Weights of a small GPT-style language model, trained from scratch on English Wikipedia.
Size: 8 layers, width 384, 3 heads of 128, MLP 1024 ReGLU, vocabulary 8192, 20.5M parameters.
Architecture: LayerNorm before each block, rotary positions, untied embeddings, normalized queries and keys, attention and MLP in parallel.
Training: a variant of Adam for these matrices, 903M tokens, 6893 steps.
Each number is 128 + 24 x the weight over its row's rms, rounded and kept within 0 to 255. Layers, rows and columns count from 0. The size above them is the row's rms in percent of the matrix's.

# layer 3 MLP gate, 1024x384, rms 0.0416, rows 240-248, columns 0-127
size [105  93  94  92 101  93  97 100  92]
[[141 141 116  86 101 143 114 129 114 130 119 150 120 147 107  90 157 173 150 139 132 130 143 154  84 133 127 103 132 188 101 156 134 100 123 129 114 106 114 155 131  83 100 111  77 119 160 110 183 125 121 129  89 122 119 105 110 129 126 123 143 117 103 155 101 132 157 124 124 149 143 111 106 133 135 110 114  93  92 138 164 153 122 106 127 124 126 136 164 143 128  92 125 112 108 122 120 141 142 107 134 140 110  97 136 153 142 130 131 132 120 136 137 153 116 145 173 167 167 134 105  69 140 107 159 138  98  92]
 [114 148 100 139 136 113 138 113 133  97 107 107 139 137 139 145 122 114 141 168 119 130 115 138 143  95 128 120 117 137 146 105  88 133 109 133 108 126 128 123 131 102 140  95  84 121 129 101 113  85 128 109 103 133 155 118 160 154 122  86 158  86 165 130 138 140 160 150 132 172 126 148 139 147 127 103 143 113 126  93 125 102 102 162 129  90 139 125 118 129 142 142 136 138 124 115 121 121 137 110 144 109  95 123 143 163 104 125 114 135 116 115 113 125 141 104 174 143 202 147  98 128  84 146 121  90 154 130]
 [111 122  79 124 178 147 159 125  86 107 129  86 134 108 142 154 125  94 154 132  94  93 167 139 100 134 145 154  81 103 104 111 116 124  89 158 135 156 130 155 147 128 120 170 118 126 109 159 141 136 168 137 125 131  72 160 111 125 124  94 146 106 119 139 172 176 122 142  95 152 130 134 135 116 130 133 159 103 139 126 147 124  92 136 176 163 135 140 123 148 110 140 124 104 116 105 131 117  94 101 134  75 102 127 149 164 101  93 127 149 158 183 119 173  98 149 124 115 156  89 168 113 104 139 110 149 140 162]
 [124 103 114  99 137 137 148 159 151  82  92 101 127 148 129 151 101  83 169  95 152 116 156 107 105 116  86 149 150 147 157 161 172 118 165 131 100 145 130 143  96 121 118 169 126 130  88 129 161 170 147 118 145 146 132  94 131 135 147 122 159 146 109 171 126 102  74 138 128 127 104 188 131 146 126  94  98 147 113 114 144 174 134 129 141 105 105 103 124 106 121 116 163 131 114 135 151 142 157 177 113 148 100 120 102  95 136 132  88 128 137 125 145 142 147 196 123 167 113 115  95  84 126  96 158 116 158 137]
 [ 98 110 119  79 126 141  91 143 143 109 137  95 164 144 125 103 120 145  99 138 157 155 125 140 148 134 108 105 108 152 140 103 118 148 179 107 180 149  88 126 116 118  86 153 137 145 173 117 129 110 122  97 130 148 115  94 162 174 166 114 128  72 114 113 185 101  47 129 153 145 101 147 134 150 156 149  95 150 100  85 164 117 135 118 162  73 184 147 145 149  82 162 148 165 107 125 144 121  92 114 110 102 162 127  88 159 134 158  95 153 180 126 113 126 115 131 159 116 135 142 124  87 109 129  95 140 128 133]
 [123 136 131 133 146 166 160 124 139 119 111 148 137 147 104 108 149 166 147 115 160 136 141 114 116 144 174 165 103 100 123 150 110 111 162 137 166 146 135 137 112 133 159 105 159 135 131 136 119 157 139 117 155 128 184 129 111  96 138 152 122 134 112 147 111 131  97 142  95  69 134 102 142 113 170  96 157 135 124  98 148 123 129 125 138 129 155 110 115 110  88 123 113 116  96  90 105 160  98 119 133 164 155 161 121 150 128 118 134 119 130 135 132 104 159 127 113 132 120 119  55 112 165  88 157  72 127  98]
 [113 128  77 123 124 105 132 157 104 133 153 132  94  81 102 128 131 137 112 181 169  98 119 169 126  90 121 123 134 121 134 126 135 138 141 123 119  81 130 113  80 111 112 147 146 101  91 100 156 108 144 112 132 144 108  93 109 151 136 129 105  64 140  96 106 155 117 117 163  99 136 152 137 123 127 137  97 174  96 128 136 163 104 106 153 118 153 111 120 123  62 100 134  87 114 159 120 137 137  98 123 100 138 105 155 166 123 100 134 179 139 151 143 138 116 166 134 147  96 152 131 102 145 108 165 117 149 138]
 [112  98 125 139 152 100 110 125 107 106 160 107 119 122 138 170 127 100 148 116 150 103 165 138 120  97 157 107 163 131 155 155 159 131 127 120  98 153 121 134 179  97 153 164 102 127 120 148 130 143  90 111 160 171 114 125 145 123 148 135 123  82 125 140 117 150 140 149 119 108 126  97 126 117 146 175 119 127 131 124 128 108 124 134 160 114 134 125  87 125 103 112 144 126 120 125 122 108 120 109 181 155 104 131  83 168 148 114 146 107 104  89 107 162 163 121 141 128 141 149 139 138  88 133 126 107 112 137]
 [100 139 103 128 140 122 127 115 128 168 171 162 112 101 114 130  89 132 132 158 125 127 139 107 120 110 114 131 128 115 107 126 145 119 132 135  98 139 109 114 124  92 140 103 136 143  93 135 131 154  87  87 107  94 142 102 148 111 126 156 133 114 109 164 102  56 153 149  94 141  88 170 175 151 134 170 174  91 148 143 122 178 173 143 111 107 154  71 144 149  92  81 103 120 108 135 142 119 161 115 118 135 136 127 137 125 140  94 135  83  96 147  80 104 142 139 133 141  71 121  98 138 153 120  82 106 109 101]]
# layer 3 MLP up, 1024x384, rms 0.0414, rows 240-247, columns 0-127
size [120  87  89  87 105 100 104  95]
[[149 150 151 115 126 109 111 135 106 160 124 148 160 130  90 107 146 150 129 122 197 160 123 148 107  89 130 141 138 172 129 163 165  86 118 165 131 126 116 151 168  84  99  76 117  94 194 119 154 126 117 116  75 101  79 133  98 117 115 110 137 140 154 122 107  80 129 131 141 104 117 154 103 131 131 128 121 161 135 132 117 106  89 141 141 109  89 120 161 141 155  82 158 116 138 137  99 115 113 124 111 125 120 118 111 127 164 102 153 102 152 140 131 103  99 167 123 142 172 167 157 103 148 105 129 119 115  92]
 [168 106 156 133 148 144 147 114 140 138 186 177 158 175  71 152 134 120 125  50 139 145 175 117  89 144 154 108 109 122 134 109 123 154 148 112 113 144 102 113 145 118 116 141 149 108 149 164 150 127 100 146 101 139  98 112 134 116 133 138 121  98  98 136 109 132 144 131 163  87 133 122  90 135 140 119 127  89 127 106 145 145 117 110 174 128 130 130 103 101 135 134 133 172 124  67  95 102 117 121  61 168 126 184 153 154 113 181 100 117 153 118 140 162 101 125 125 110  93  86 136 121 119 113 112 149 151 132]
 [143  95 161 110 153 129 139 130 142 111 113 100 151  97 135  98 178  74 136 110 115 115 157 145 137 129 147 138 101 117 124 121 166 145 147 100 127  85 118 145 115 129 125 119 112 143 142 150 116 126 149  90 131 161 117 123 101 117 161 160 107 124 144 133 145 134 108 129 141 145 129 144 116 124 132 115  98 152 138 119 141  95 119 117 119 148 103 153 129 128 154 173  99  87 129 132 163  95 110 125 185  84 102 121 151 105 141  90 174 172 135 113 161 133 132  94 189 114 154  97 155 134 141 143 175 124 150  74]
 [120 175 125 157 116 158  94 121 128  95 128 164 102 108 116 120 111 124 145 132 130  88 119 109 127  98 150 128 122 110  95 169 119 100 168 112 106 162 160 117 133 111  95 113 164  91 108 107 124 143 131 183  84 129 138 147 112 173 145 178 122  53 116 123 169 111 122 136 137  90 124 131 147 104 135 101 171  93 104 152 101 151 179 154 112 110 136 130 169  95 165 155 145 146 115 119 127 124 177 131 134 130 133 149 111 158 111 147  94 110 129  90  84 112  97 145 111 131  96 112 136 104  98 118  79 163 128  98]
 [116 124 165 142  62 170 112 137  92 140 162 125 129 133 105 105 134 151 135 125 102 103 180 135  82 139  99 148 137 128 112 131 139 147 188 151 141 116 124 140 116 136 136 118 170 154 124  98 152 142 117 126  78 130 106 133 111 111 151 113  98 142 116 134 162  88 125 124 112 137 130 125 126  91 138 106 109  82  88 146 111 113 148  93 118 130 119 119 107 112 139 134 148 104 138 107 138 147  84 157 136 129 149 157 115 139 115 179 103 101 129 121 123 130 156 151 131 156 168 116 189 135 108 141 144 149 115 121]
 [115 135 131 127 150 145 145 106 101 104 148 138 166 115 126 109 149 154 114 131 149  84 115 115  81 145 155 134 161  72 134 119 171 122 112 104 149 135 150 112 154 139 164 134 125 146 149 114 131 127 141 111 167 122 109 149  85 160 139 137 125 121 123 128 139 149 114 101 113 107 122 110  79 109 144 151 100 144 130 152 133  84 121 144 164 148 154 137  98 111 100 130 127 121 130 105 115  62 134 139 124 138 150 148  97 101 103 189 124 136 115 168  87 161 126  57 133 138 129 182  86 143 126 114 116 157  99 104]
 [152 157 163 131 144 126 158 137 129 147 134 175 137 150 117 163 120 106 126 116  95 119 145 134 138 162 113  93  78 136 123 157 116 139 145 101 136 151 139 120 109 144 176 136 146 119 164 139 102 114 109 143 128 141 101 148  51  68 122 110 124 150  89 130  94 133 130 154 138 136 113 163 142 135 129 157 145 131 137  96 115 111 174 161 164 110 154 129 110  82 129 119 108 130 107  97 130  99  82 108 152 131 143 146 116 116 152 147 120 104 120 140  99  98  85 111 135 130 127 109 140 152 188 101  93 145 154 131]
 [136 162 117 122 159 137 104 129 134 114 131 136 111  88 123 133 164 139 111 112 122 147 122 101 110  88 129  81 143  98 108  95 117 118 167 101 158 124 140 150 121 106  99 108 121 123 166 115 159 111 150 145  79 111 154 155 106 131 106 115 113  99 152 186  51 153 135 127 131  93 123 118 103 136 138 126  75 124 105 152 162  92 118 155 143 144  86 166  77 127 132 125 159 109 134 129 125 149 185 117 162  92 140 125 103 105 136 139 136 168 125 123 177 114 156 136 138  86 160 125 139 125  93 116 147  85  85 109]]
# layer 3 MLP down (transposed), 1024x384, rms 0.0392, rows 240-247, columns 0-127
size [103  88  95  91 105  98  99 100]
[[125 116 125 131 126 171 130 164 109 158 199 174 123 121 118 130 167 101 110 137 110 127 129 118 160 139 115 106 129 114 103  70 120 131 187 157 114 150 137 155 125 149 131  96 130 123 112 129 161  82 136 103 105 115 124 110  93 111 141 146 125 121 140 166 137 116 166 144 104 132 119 133 144 160  64 154 121 171 157 117  71 134 121 145 140 129 123 113 109 166 117 142  91 134 125 140 172 109 155 155 155  96  81 121 147  98  86  76 118 102  93 146 154  89 157  97 149 106 151  91 124 125  77 130 137 119 130 138]
 [ 96 163 133 102  90 127 118 127 106 135 143 127  94  96 147  96  89 173 102 171 117 111 109 146 120 148 105 169 123 118 103 173 137 106 142 134 155  81 103 143  85 156  87 172 124 122 119 131 118 151 143 161 143 135 153  86 152 154 156  80 151 123 155 113 145  81 129 114 125 178 146 102 168 135 185 160 122 147 128 119 125 116 117 131 117 130 113 147 103 132 105 154 132 105 120 187 137 134 144 141 152  80 108  77 116 122 156  91  92 136 110 129 150 102 115 197 101 138 169 161 157 127 117 137 151 142 129 142]
 [153 134  79 172 162 140 176 106 116 121 148 161 143 139 115 122  66 105 129 110  99 147  67 110 137 108 107 128  92  99 141 149 140 136 135 154  85 151 123 164  87 143 116 100 136  97 108 171 122  93 104 100  88 110 123 143 131 137 122 113 160 143 103  96 139 160 146 135 139 121 144 152 152  81 170 129 138 157 100 121 133 132 135  97 150 108 143  89 185 107 115  96 112 144 155 126 135 108 140 139  82 110 134 125 102 123  97 120 119 133 166 129  84 103 113  94 143 111 103 151 112 106 133 124 134 149 101 152]
 [100  79 150 146 140 145 121 132 134 134 121 135 130 134 105 132 150 129 105 111 123 129 105 182 156 121 114 143 123 157 110 119 129 140 144 125 122 117 110 104 151 108 162 122 139 123 127 100 137 122 154  94 203 138 103 145 123 166 125 101 164 116 104 125 116  83 144 137 127 136 167 132 125  72 204 159 142 143 182 155 142 148 140 146 123 131 138 121 134  94  95 131  95  98 124 132 142 153 120 169 140 103 135 123 123  88 170 141 164 152 126 161 138 175 108 114 126 134 178 135  75 136 125 122 160 107 150 130]
 [133 147 139 144 139 140 127 119 143  95 139 111 135 113 102 148 141 118 125 145 142 152 156 153 117 108 109 180 138 171 119 126 124 115 135 134 165  89 158 126 120 105 114 142  88 122 115 114 114 118 133 157 117 153 124 122  68 118 116 162  64 120 122 151 144 129 122 137 141 128 136 145 118 138  96 120 121 143 110 155 112 136 143 124 127 105 111 143 125 130 149  77  98 145 179 164  77 161 136  88 114 139 137 120  83 124 119 128 175 123  86 124  85 112 140 135 116  99 153 164 115 157 157 139 187 133 121 169]
 [134 120 137 195 123 140  81 109 126 125 139  67  75 113 150 148 120 128 113 104 146 148  91 115 114  79 136 170 128 157 150 171  96 140 142 134 107 146 185 163 147 118 114 145 128 137 129 108 102 133 142 102 117 162 171 111 152 132 150  95  95 122 127  96 107 113 126 141 164 122 163 101 148 143 167 122 114 100 106 150 168 144 123 105 130 107 155 149 141 145 149 143 153 118 120 114 138  85  88 100 109 164 138 115 131 110 120  78 143 140 161 164 125 113  99 120 104 157 126 113 157 108 131 116 155 106 139 139]
 [111  99 144  92 144 141 124 103 119 106  95 128 157 117 127 111  89 111  71 121 122 109 173 141 130 130  85 150 122 148 129  89 139 119  91 140 143 115 146 123 121 131 143 158 109 163 144 135 121 138  99 105 109 120 155 131 159 122 197 122 155 119 144 124 110 120 109 124 110 116  83 144  95 121 190 128 182 134 119 121 177 128 143 105  95 117 154 150 138 118 143 143 174  85 160 124 127 163  88  76 140 123  92 178 115 135 169 121 113 121 157  75 117 186 147 139  89 181 127 150 125 105 108 159 149  90 166 147]
 [124 130 142 111 162 153 113 152 131 114 130 145 120 116 165 120 102 156 146 117 120 110 141 159 154 152 122 118 102 100 153 146 123 116  88 146 151 158 120 150 138 118 136 184 139 166 115 114 119 125 110 179 157  71 107 122 112  87 115 119 120 101 143 142 145 198 134 117 160  98 134 185 129 147 160 146 158 128 154 117 164 133 118  78 118 135 114 141 117 111 100 149 137  85  99 125 153 114 132 122 115 149 135 147 123 144 143  88 114 162 112 161 136  87 109 145  98 152 110 128 116 164 143 170 150 133 186 124]]